config.toml
n_layer = 12
d_model = 256
n_head = 2
n_kv_head = 1
head_dim = 128
d_mlp = 768
vocab_size = 6588
activation = "gelu"
norm = "layernorm"
norm_place = "pre"
norm_eps = 1e-05
positions = "rope"
rope_base = 500000.0
rope_fraction = 1.0
qk_norm = false
attn_scale = 0.0884
bias = "none"
tie_embeddings = true
parallel_block = true
init = "uniform"
init_std_qkv = 0.0312
init_std_o = 0.0312
init_std_up = 0.0312
init_std_down = 0.0
optimizer = "soap_variant"
lr = 0.00571
lr_mult_qkv = 0.7
beta1 = 0.95
beta2 = 0.95
lr_head = 0.0054
grad_clip = 1.0
warmup_steps = 200
schedule = "wsd"
decay_fraction = 0.641
decay_shape = "pow"
final_lr_fraction = 0.05
batch_tokens = 131072
seq_len = 256
doc_mask = true
train_tokens = 673000000
steps = 5135
dataset = "wikipedia_en"
Each number is 128 + 32 x the weight over its row's rms, rounded and kept within 0 to 255. Layers, rows and columns count from 0. Numbers have three digits each. The size before them is the row's rms in percent of the matrix's.

# layer 6 MLP down (transposed), 768x256, rms 0.237, rows 294-343, columns 128-191
106:116149106049147128087092161160140176110128186125081138118150086124118127132106132196196138111123174119148133159160099128148100097133084130128097139198095136156190167185175088140177146122114151
098:147090101121109091138061091176145177139200147122076081144119121177113101124159079091131143169138127194078146107123141099123109124153144187096205111144132040118137125135072156208091129130115081
085:067126123126132117123166084155115106166129146130167169125196139137139138119138158124166054184084154142132128151077097068138154130123116158202071098133108054215118087112120092130130107167102168
101:139095117116152131067142118155150178169116137136152147129131133113118093157125152124089128069130161162094121121086149094143101164104098109079181094154142154134082157136167116153172076150083178
092:171117102107116099127092079163142104150168102140128151116186087146144177123188147071134089148093110164177093140059114174126083081203154080147223106099078085119153150103119137129155116113131145
099:107154149147108108179174111145140138080170087115112170132135148146186156150129132051113136150123086099177111115075178121132173134114134146132090165178156187102183178174124143110141174129159155
107:073156147141165085112125232124076107080120147130110141086124121112094153164179131152114108061081143162120086103109119092194107162117168139137120115077142152090130109173121104087123183128105168
091:122149125183084132143130143169147156187108091125132128132160135146177066153091106112166101122089121168096153103153123079131149095136142137137092101079146110119149138154078178146114045076103139
106:089151109134108092096138121159075158147141160139166128156142174142154129175073151145117087192151128159118171092124099095156117124167106107093108086096169157142174062093125114076146139139110116
118:120104190125147071086123120099107144118140123107100113101138139157145177145085110117130066162116151124108154096115125056094121083131167147137127159161199193159152140130086149132082133025152146
105:149087179044168070121119153166109108139108148157067164149099053107067139097112109173072121118082097163135090066077193120086142120137140139177151095075106097129132137136134115114065173203095104
103:135088090037108103154214135140122099077207126119136141123176116175207158112111104125158104156120089180113091115081131176162161120156117134124166131094129105103137202117118026139113116105140157
092:138103116149155146090209150111201122148170126122139072117156197130092151159123160120094106123132111114078123114123124091060183092092107125102105173146135144084117138115174105106090116095138132
088:051125092084095076140101068124114078126180151079152063128076121099107102188171072092162165158107180092156112137132138173115153086093088091143104179074117104149113104141077123123151153176138177
113:105126150123083144103123181162130078097134111120064149091169120106102160125148116095147113132155144130070133117141159076127133144100176165179124139162155119142140091150150156076160147120143050
101:147139110103233117121125140126108138136104081122126119166068122091189136130111102174105116133074114164109152115110200173153137078075138146134092107131063112159119080127125082191106090075089170
087:172087110200146136093125103079131129108142117158145086143109124101114177134134165136121168147121177194099119127122098114149162097169125116118132108096109094095130154109150121055156114120100114
108:080124121110178121084117091169052078102175047114131099074137115161075164143096046144154114124166091115175178080135081106134113119149103056111176129123171136135116177134157080088086111183108106
106:130092122163118082100054110113183142082123173140138112082098125087113120099092163124110129115120138097127054108118172143134115085150112095140095142117089130105043077093094189174144152095125147
094:091070143145127117126171130171151167118119132116144170113099156127095174172101055125162130129110173170170155201153068115127147106093157135138122181074128124153111161115156086106158138091126179
099:114087117103071078075098190095121070180088128151171037134116129105163093130106155125160146144189125078150132106101130128169149168129113155074165083133129107154156152146138147171133195171179093
096:151131119119118132124212148138127121083132135090127086118135127180139163091132123164123066111084170151155081128108085132167136096153100113098137058104103136133116162144131139167184144125120149
089:081164118136142111131091177149138099069160114175103104099125147102078192064088082193111110124184108174127123134069090128228119146070177120143084152123081131089093113120106097132160086131083079
113:132094146155116091102133138093146120122081139184167103137135152145094123121151182116162174138176198099128123160054134127177115100132143146101132154152129120141140138137142047164129197087114159
113:114071161127137078117101151131151118164084128133160148092128155173193157145099147100156096127016118162115147099233168177115126123085123117123175121128038165203132089105119175163172209116133142
098:122125129103155151121146162092081106155067149120156135129095102142163123154132163071160123064149068100134082144170183126141162138106169114155113174106149114121155172111137108167131145188129115
097:099105128078140151164119178074118132140117182099166108159131093188150129084156097163149139160188123134164159116215129099153088095129107154179158122115136089134118123208089167131140119172068092
103:125116144084104153072151155100167101102178107187056073103140099161174128158179125102086082128157145135102118165109119129094097124090119143155143099175164112144155178164157169103054125132132106
094:128166128185125177112119137118165135107179115151147147208157171071129145143110140183127154126185125133116169081101114102161150191125108129085191100106156076128125111146090117166117156110107127
096:146143126134139167072159134191142134094113139152131134127122123102111114105168187108151154119150159220162083119146129156099124134069079132103069084157125058144188088141185121140113112195068091
099:119077091080117137154086092172071136137107124111085146116138136127151138156186152117140084099114148126095158108144112065149112094109130170146107230101144156181148105131141144109141107099149132
087:130158105135120154151105135171119140106164086175165155121110129163119145101106114090175122175106147143159122070133105099128112126172166089139068109139138104141072131131140153085124127097070150
107:112144121184104155101139116120152096118127148093145116207196108138069115160084179135086144135145182124102150073076070114126155079101157112128094130137120047112106079132125143113171144102166085
091:136154109164120147110157114126103116126147147160111170131169116083133134087136190110126084144132135125134138120075124153069151116135088125118100141148121096098183129176198183170177179137179173
103:112122063129125138131150060100150229122126115169140154205166152143136086122190150183122098168145131156134091131198079109129155155168140155126150138182121139160111190136174083167159078121120176
101:187089124146110156108095098097123130087161095116139104094126108056136158163108113136177118098157157132128075144118163129160101086111124096121124147137192145143136095139116132177125137102085151
094:050161133073108095118144161132125156107125082129081138139156109090090130157102088117105154140153133057175093190114099152104131115121109141140120097104161136089062119117101137154129111133131132
102:165165101109109115101087164087137144117090150123104176188091097085129063151141099107165175102143080098138103157111161188178130109190093121161096139123128111103108121139125172091115118074121147
103:190099146105132087176134113148112169093157133125076143151109118176119117179063146095116090099142220109199084133049091126119152152099141137117154151092173124123135132096125143132143151152162235
106:163119108087156151190141105149116085131120099124170195144081105130150101147123106121160122177124123122189121101170136128125147161167093091164112099106120089136122094201132097128128040113077104
104:087132186134165124135110203034161097105091102142156108148125171114156165126115168109157132154146186099116079098119120104081134134120183088104184140149146111116089101191069129115101133123096145
080:118173054127147136149102156122116182138157111132129185073086117142136127115114130131123108106057096123115143157181053193094172117126152096107115104135105096101122136105136162149125161113086161
095:098144104116089125114138107128134131157067146172103144179099097132197119120149103065144132091088100118115112160156106099112127108173166170090083192152125223123082175122123126085084116168140113
100:158177210142160126183129129158146095148167153151166181108150130050103133162169173123114192154173099137131092076112090100112111141159150145083147084140113120114159088158163149143125104096135134
089:134116069132131147081031156163065156133080051133181107103115098160123128136203177157116119139117138222133171159144107136051124103113146120146112097144091151159134162142089123100145146168153138
109:104193143137141157086106153171147139164080099134095135209165107167085140131147142085148120108085123115096132116210145112146136146158143125111148092027085127163173077157099129093131158143072195
088:119095142110134121181092109138185155115125155155148135164125115117117103154150109065093145087161105118075074110138160114123169117137164137138126130125137110131107135122158111067143089129104078
102:114143129149122160079095140141082127119115122116120128142139156115120146121079104119101152082069117219149064170162114121133117127157111130100109127145125159122175123104123101142120153089141074
084:148154132115102112176205161096090148095148128160145111076110093127135073096201109106174095099146134127200133153171150110094146112091223228115143131130099142153094135150121114134110111093113125
090:102106157114132144131185124137129142135110129087119122138131131103114043228127072033052116107076192096131183120139113163160181103151043059144074078123109117062188100140176037112145156154120109
# layer 6 MLP up, 768x256, rms 0.22, rows 295-344, columns 128-191
093:128186112142117137118110123155136120127155100107195117087175104068099129124075216155101154081141128213044160109162130119057164128163117113145088143117112156157115130131223092176122108129140148
101:153108122138199126141114177107169130120172073092145110111078110096091131104123133174108162116114119127104117117140102173126087059180121143088163107128146199119148197156120194079087127116136167
100:116087077107108104101113086087127170127115151165151181083098098098125080167162148086125159106102109086098100100109125119126121099099140112151180158114137107135182111128118111087177162133095155
097:084131140165147143135150167136132086078103051079082036132117121118141086139141076095133177134114162105095109170108129172095142191108105103112094166138103151112167165085094052114124114098131120
104:099139156158150126115144127102130097059192202157102173089140108107156166160169160136093140152161069104164149130172158142123174075155099100173149137093128133107129137078134120118183162166121109
104:090143146205104095161165138073100149157069173203135111079117100099075140103140153090146161137108132072154100182122113147157149120139074144165123144128134157221064120108113144102092164107139126
090:128100120158086115119129090096096089127105117064118087124078137133143198108122125103115143127124166077151122099123170180120075174106166131084125159193144148152128108126129134152086091157171114
103:116055067162108134159124146116122122118072171090061120132092115176148135137137140098137086066124189111185112178121146113108136085072121153141158142085084154096171178051132155143149108158111165
115:111164121125113045119101151112098096155130139123099073165104152146177106132125150156055117098120102134066151158139141134143065121110146155127103148154145162164134117116147158112058167132138101
105:130080072102154172151123113102126114083149176182154110142123122132129071090113113086169125081101140128123104136094066103120087128102127156100163136107120148109148156143156156121111185091191081
095:107141130187142158138140158166140129055114120150089068150074162138099116111188155139202112108181160111162085141152117079121091148118125165097163133143094106075126141122140106105128110096117133
096:128143117152132126167098122159141136167160109083153117088123110149198158128197180191104097164125186088248154095134108168174102149162073093121106103119091082156154057117167095100117153129126114
094:133101156164104113117136162131089171117107098155069134126142120113096096080078145080108073126167093195174148141132169099149069149139067098152136156176149147087148161155123126086111124122155101
108:086069114122063136116071170124136107112090099082104160137143174131117107123125126113095114145129229076113081124139144150150086111077101139126132159129201158150112141156096120090210172153185146
092:132091181146091097167137128075179101078072166124075150058168113109133146106095141166111164116168211087173097133107131206183107114098087125150109174137180130135175153139139147133127163141147072
096:091176126124122140117131145174109160184152084136113114167155144127138135126141098114115161132082101072163136150151093183156099168082100109213137146184151164110114094125115120160138119167164111
102:150101124114126098090164148136077104148142133124101146166090105088191119134149119095067097120144160111153163108113099137145130164147062091130143139173158137171161123116123112085133138085138091
099:121131144177122100122104095105109084099138142109153139089102219081134038143118099206155184086141107128152081151117135103088138081059073121127123116067151153102122128137134133099098196102153103
095:156144149193142112100145112115078155144148076107094088204122049137129150115078133176100129145153154115119110131109142164103112137158172140070183083111169087129170090137140105160127125117097126
098:142097135162123145101128124158163143132116116142038183174126122130168081156153171146140106137158106185100058163104113116133130134137155094177117164126126141128127131152142073133141127077038170
097:081077167111167115137136147115118113134084098144107125127141138178154099111167121103124129090139156082103150152097110169109126102054138137159117174137075073130137148109160068150102132157115092
095:110150121201157164105166152151036121102154131130183158133090112163125180117053141168104152122124109129110120135103117159179131128193181140127103142145130157137138245122145176127118120112145185
114:150106126161161076094104108120116080106142131168125061090160145107131131167131131117073176118138158142099101180064103133127159129134176141130106191151178097155114204134145064145141136086139167
107:067128074139092131085096184131108070125127103156150092185091129112166153160131139119117132205175117120148085206076123137089113147066061116086163074120126048062141098172123083176083144096131111
102:108120085146160150131080111123092093153133117095151111132134132100104071132114143123073135111195132142129158153065092098162148162070154079128200075121102144180154166091133131106166173135103159
101:175130107169088140143130112101153058116146107131102114133097079110169161081145115123114121102093113078065111143130127080152111170113094125161101073109125225173178141131128170157101129126122096
101:140117086137127106083096117140127154118088148084071155133141147147155172113184123087125104166098130131087134092162144090167104122102136148106085101098091095127102193137134119118170155168138112
098:136101115090113146167111127085171138112136082091150126148118118112137116117154150135109141135141147107113091118189184123136191117152140167088144074121052157102169145076085102215164104150128139
087:099129116132121136082140122132126099037126144133085139080101104160133105142084111124118123138102193095126169215087128104141096077128156094078203153149177118160086145172143085048079144103101133
098:152112151108141103093072119104150102115134172116101138163133132161134121150169147115108105122133100167133126144121132169063123132173193130074160103130103058043147125080118163058142155169127166
095:139119122169106157139156113147143177124084151117102141126075081054143108220164140100139137115146138139087122157144117148045135118161154105123153145115103172140161102131116068122129141103154143
105:099148139121112098104096186139126110144185120148116130099126070103151178159124101117138081117209172112124086176115125147178173068142193102093128097139069146115088139066139188160152110115175080
103:126118131138120067081105156117139138130112092119115146132131083109149112108085106148126144176143084111132129102163174151132114136169101161149140144106162221185114164145123117133125101147122135
099:145113097050173132114092135162169180157104106144157158097094114112106103143100154092148143086134137138148127124120136194173138131082118175198121133130105107185162114128162121142179139138169113
102:093090094168120102094142086076137154100104199176098148076075125118178109167135135119167142111135123087160193077141115097174109126120070124138175153156106143140094111129180078032121097158164147
101:132138061148117119163078137137123133148120154109120177138109132143113183130138089145134067084092120148177071091152102137153149190119128122117098054166115117136143136153109120210172141095077109
101:146108157155132075161081124104108166103110150151123160061107149170076121111116088143133102172140140109120094125115107151095137162105100047096077094070083113104147124115128157164121114153127097
096:142126186151197128159101114110111105090155136151132086152159126122104131178151172058150109102062155097099061128112138132185169184120182124137076130079105125145138142127161200143085124090111142
105:099148140102116148188161075161111125134077102154133074057134175154154139131092161070125122137078128150228127096160134178166129133123125134165121106121138143122145114123135118130123108083093167
097:059139094145119083161160113040162102123101162136075111160111098151151090144146156174194171166122112110078158135036041095119155116087126137106121138108098124112134121067072169112138123129115129
101:134088170129089116059157124128161103125084132127121098186172093095117116138137136134101133152166144102141130106085171048160145085149117210128078145116113111177146146144164050100158139128153131
093:197142143139134093104089108136134134083101133160150100138130083176044138136139154129122095115079097115104059148062149094124121081167153143042170093124071145136117084171125143156145120129160148
108:152044122072153132179105046126096083209116147089092119112124082115181148205109156107119114115123085074155110107131091098096213148116070134115097069073161085117081129163122172148101158160140089
093:141086132141105125125147137114124105176077116125087115196074148164174136167137117163085156107124196166117140176099158129099177122164172118141104095121111095103107062119128137090093170134132068
103:104167066126128144112137174129110140111104096099095104144142066121094137109150149120119098115220140094114106117138143058154127198109143145130130125049087138127118134121156140146184080126158069
090:106110115125037150115142121077140161124143136156088117139089144174134163154075107086148147154113166124096158125116129118102127151128118113102096102146099130173202137133133162182100124104153171
098:168141152090108137131133177114189077105196099124120110148124120111197144126122133133138153099156087120159127147131146158144137080103145081165158143117148153102108086113131134079105118167139180
092:095119134117129159088072120146162114168078126053116193177097162143132133153055128146078136159090137077068114131079130150167104159127082086108114123145185100085164135123210125145135164129137177
093:146168129195101120138093151162119154130102112112162091117111130164118156082112196183149134162170096108125078122134102098129087115104160154144150177106151152122075131104131187120076149053137174
095:076182103194142148154120129080173172126129149099160153070126162064188118156121117126145121138128095113139155136139096120106107086172165140193130094167115136114162109130181140087127146125120140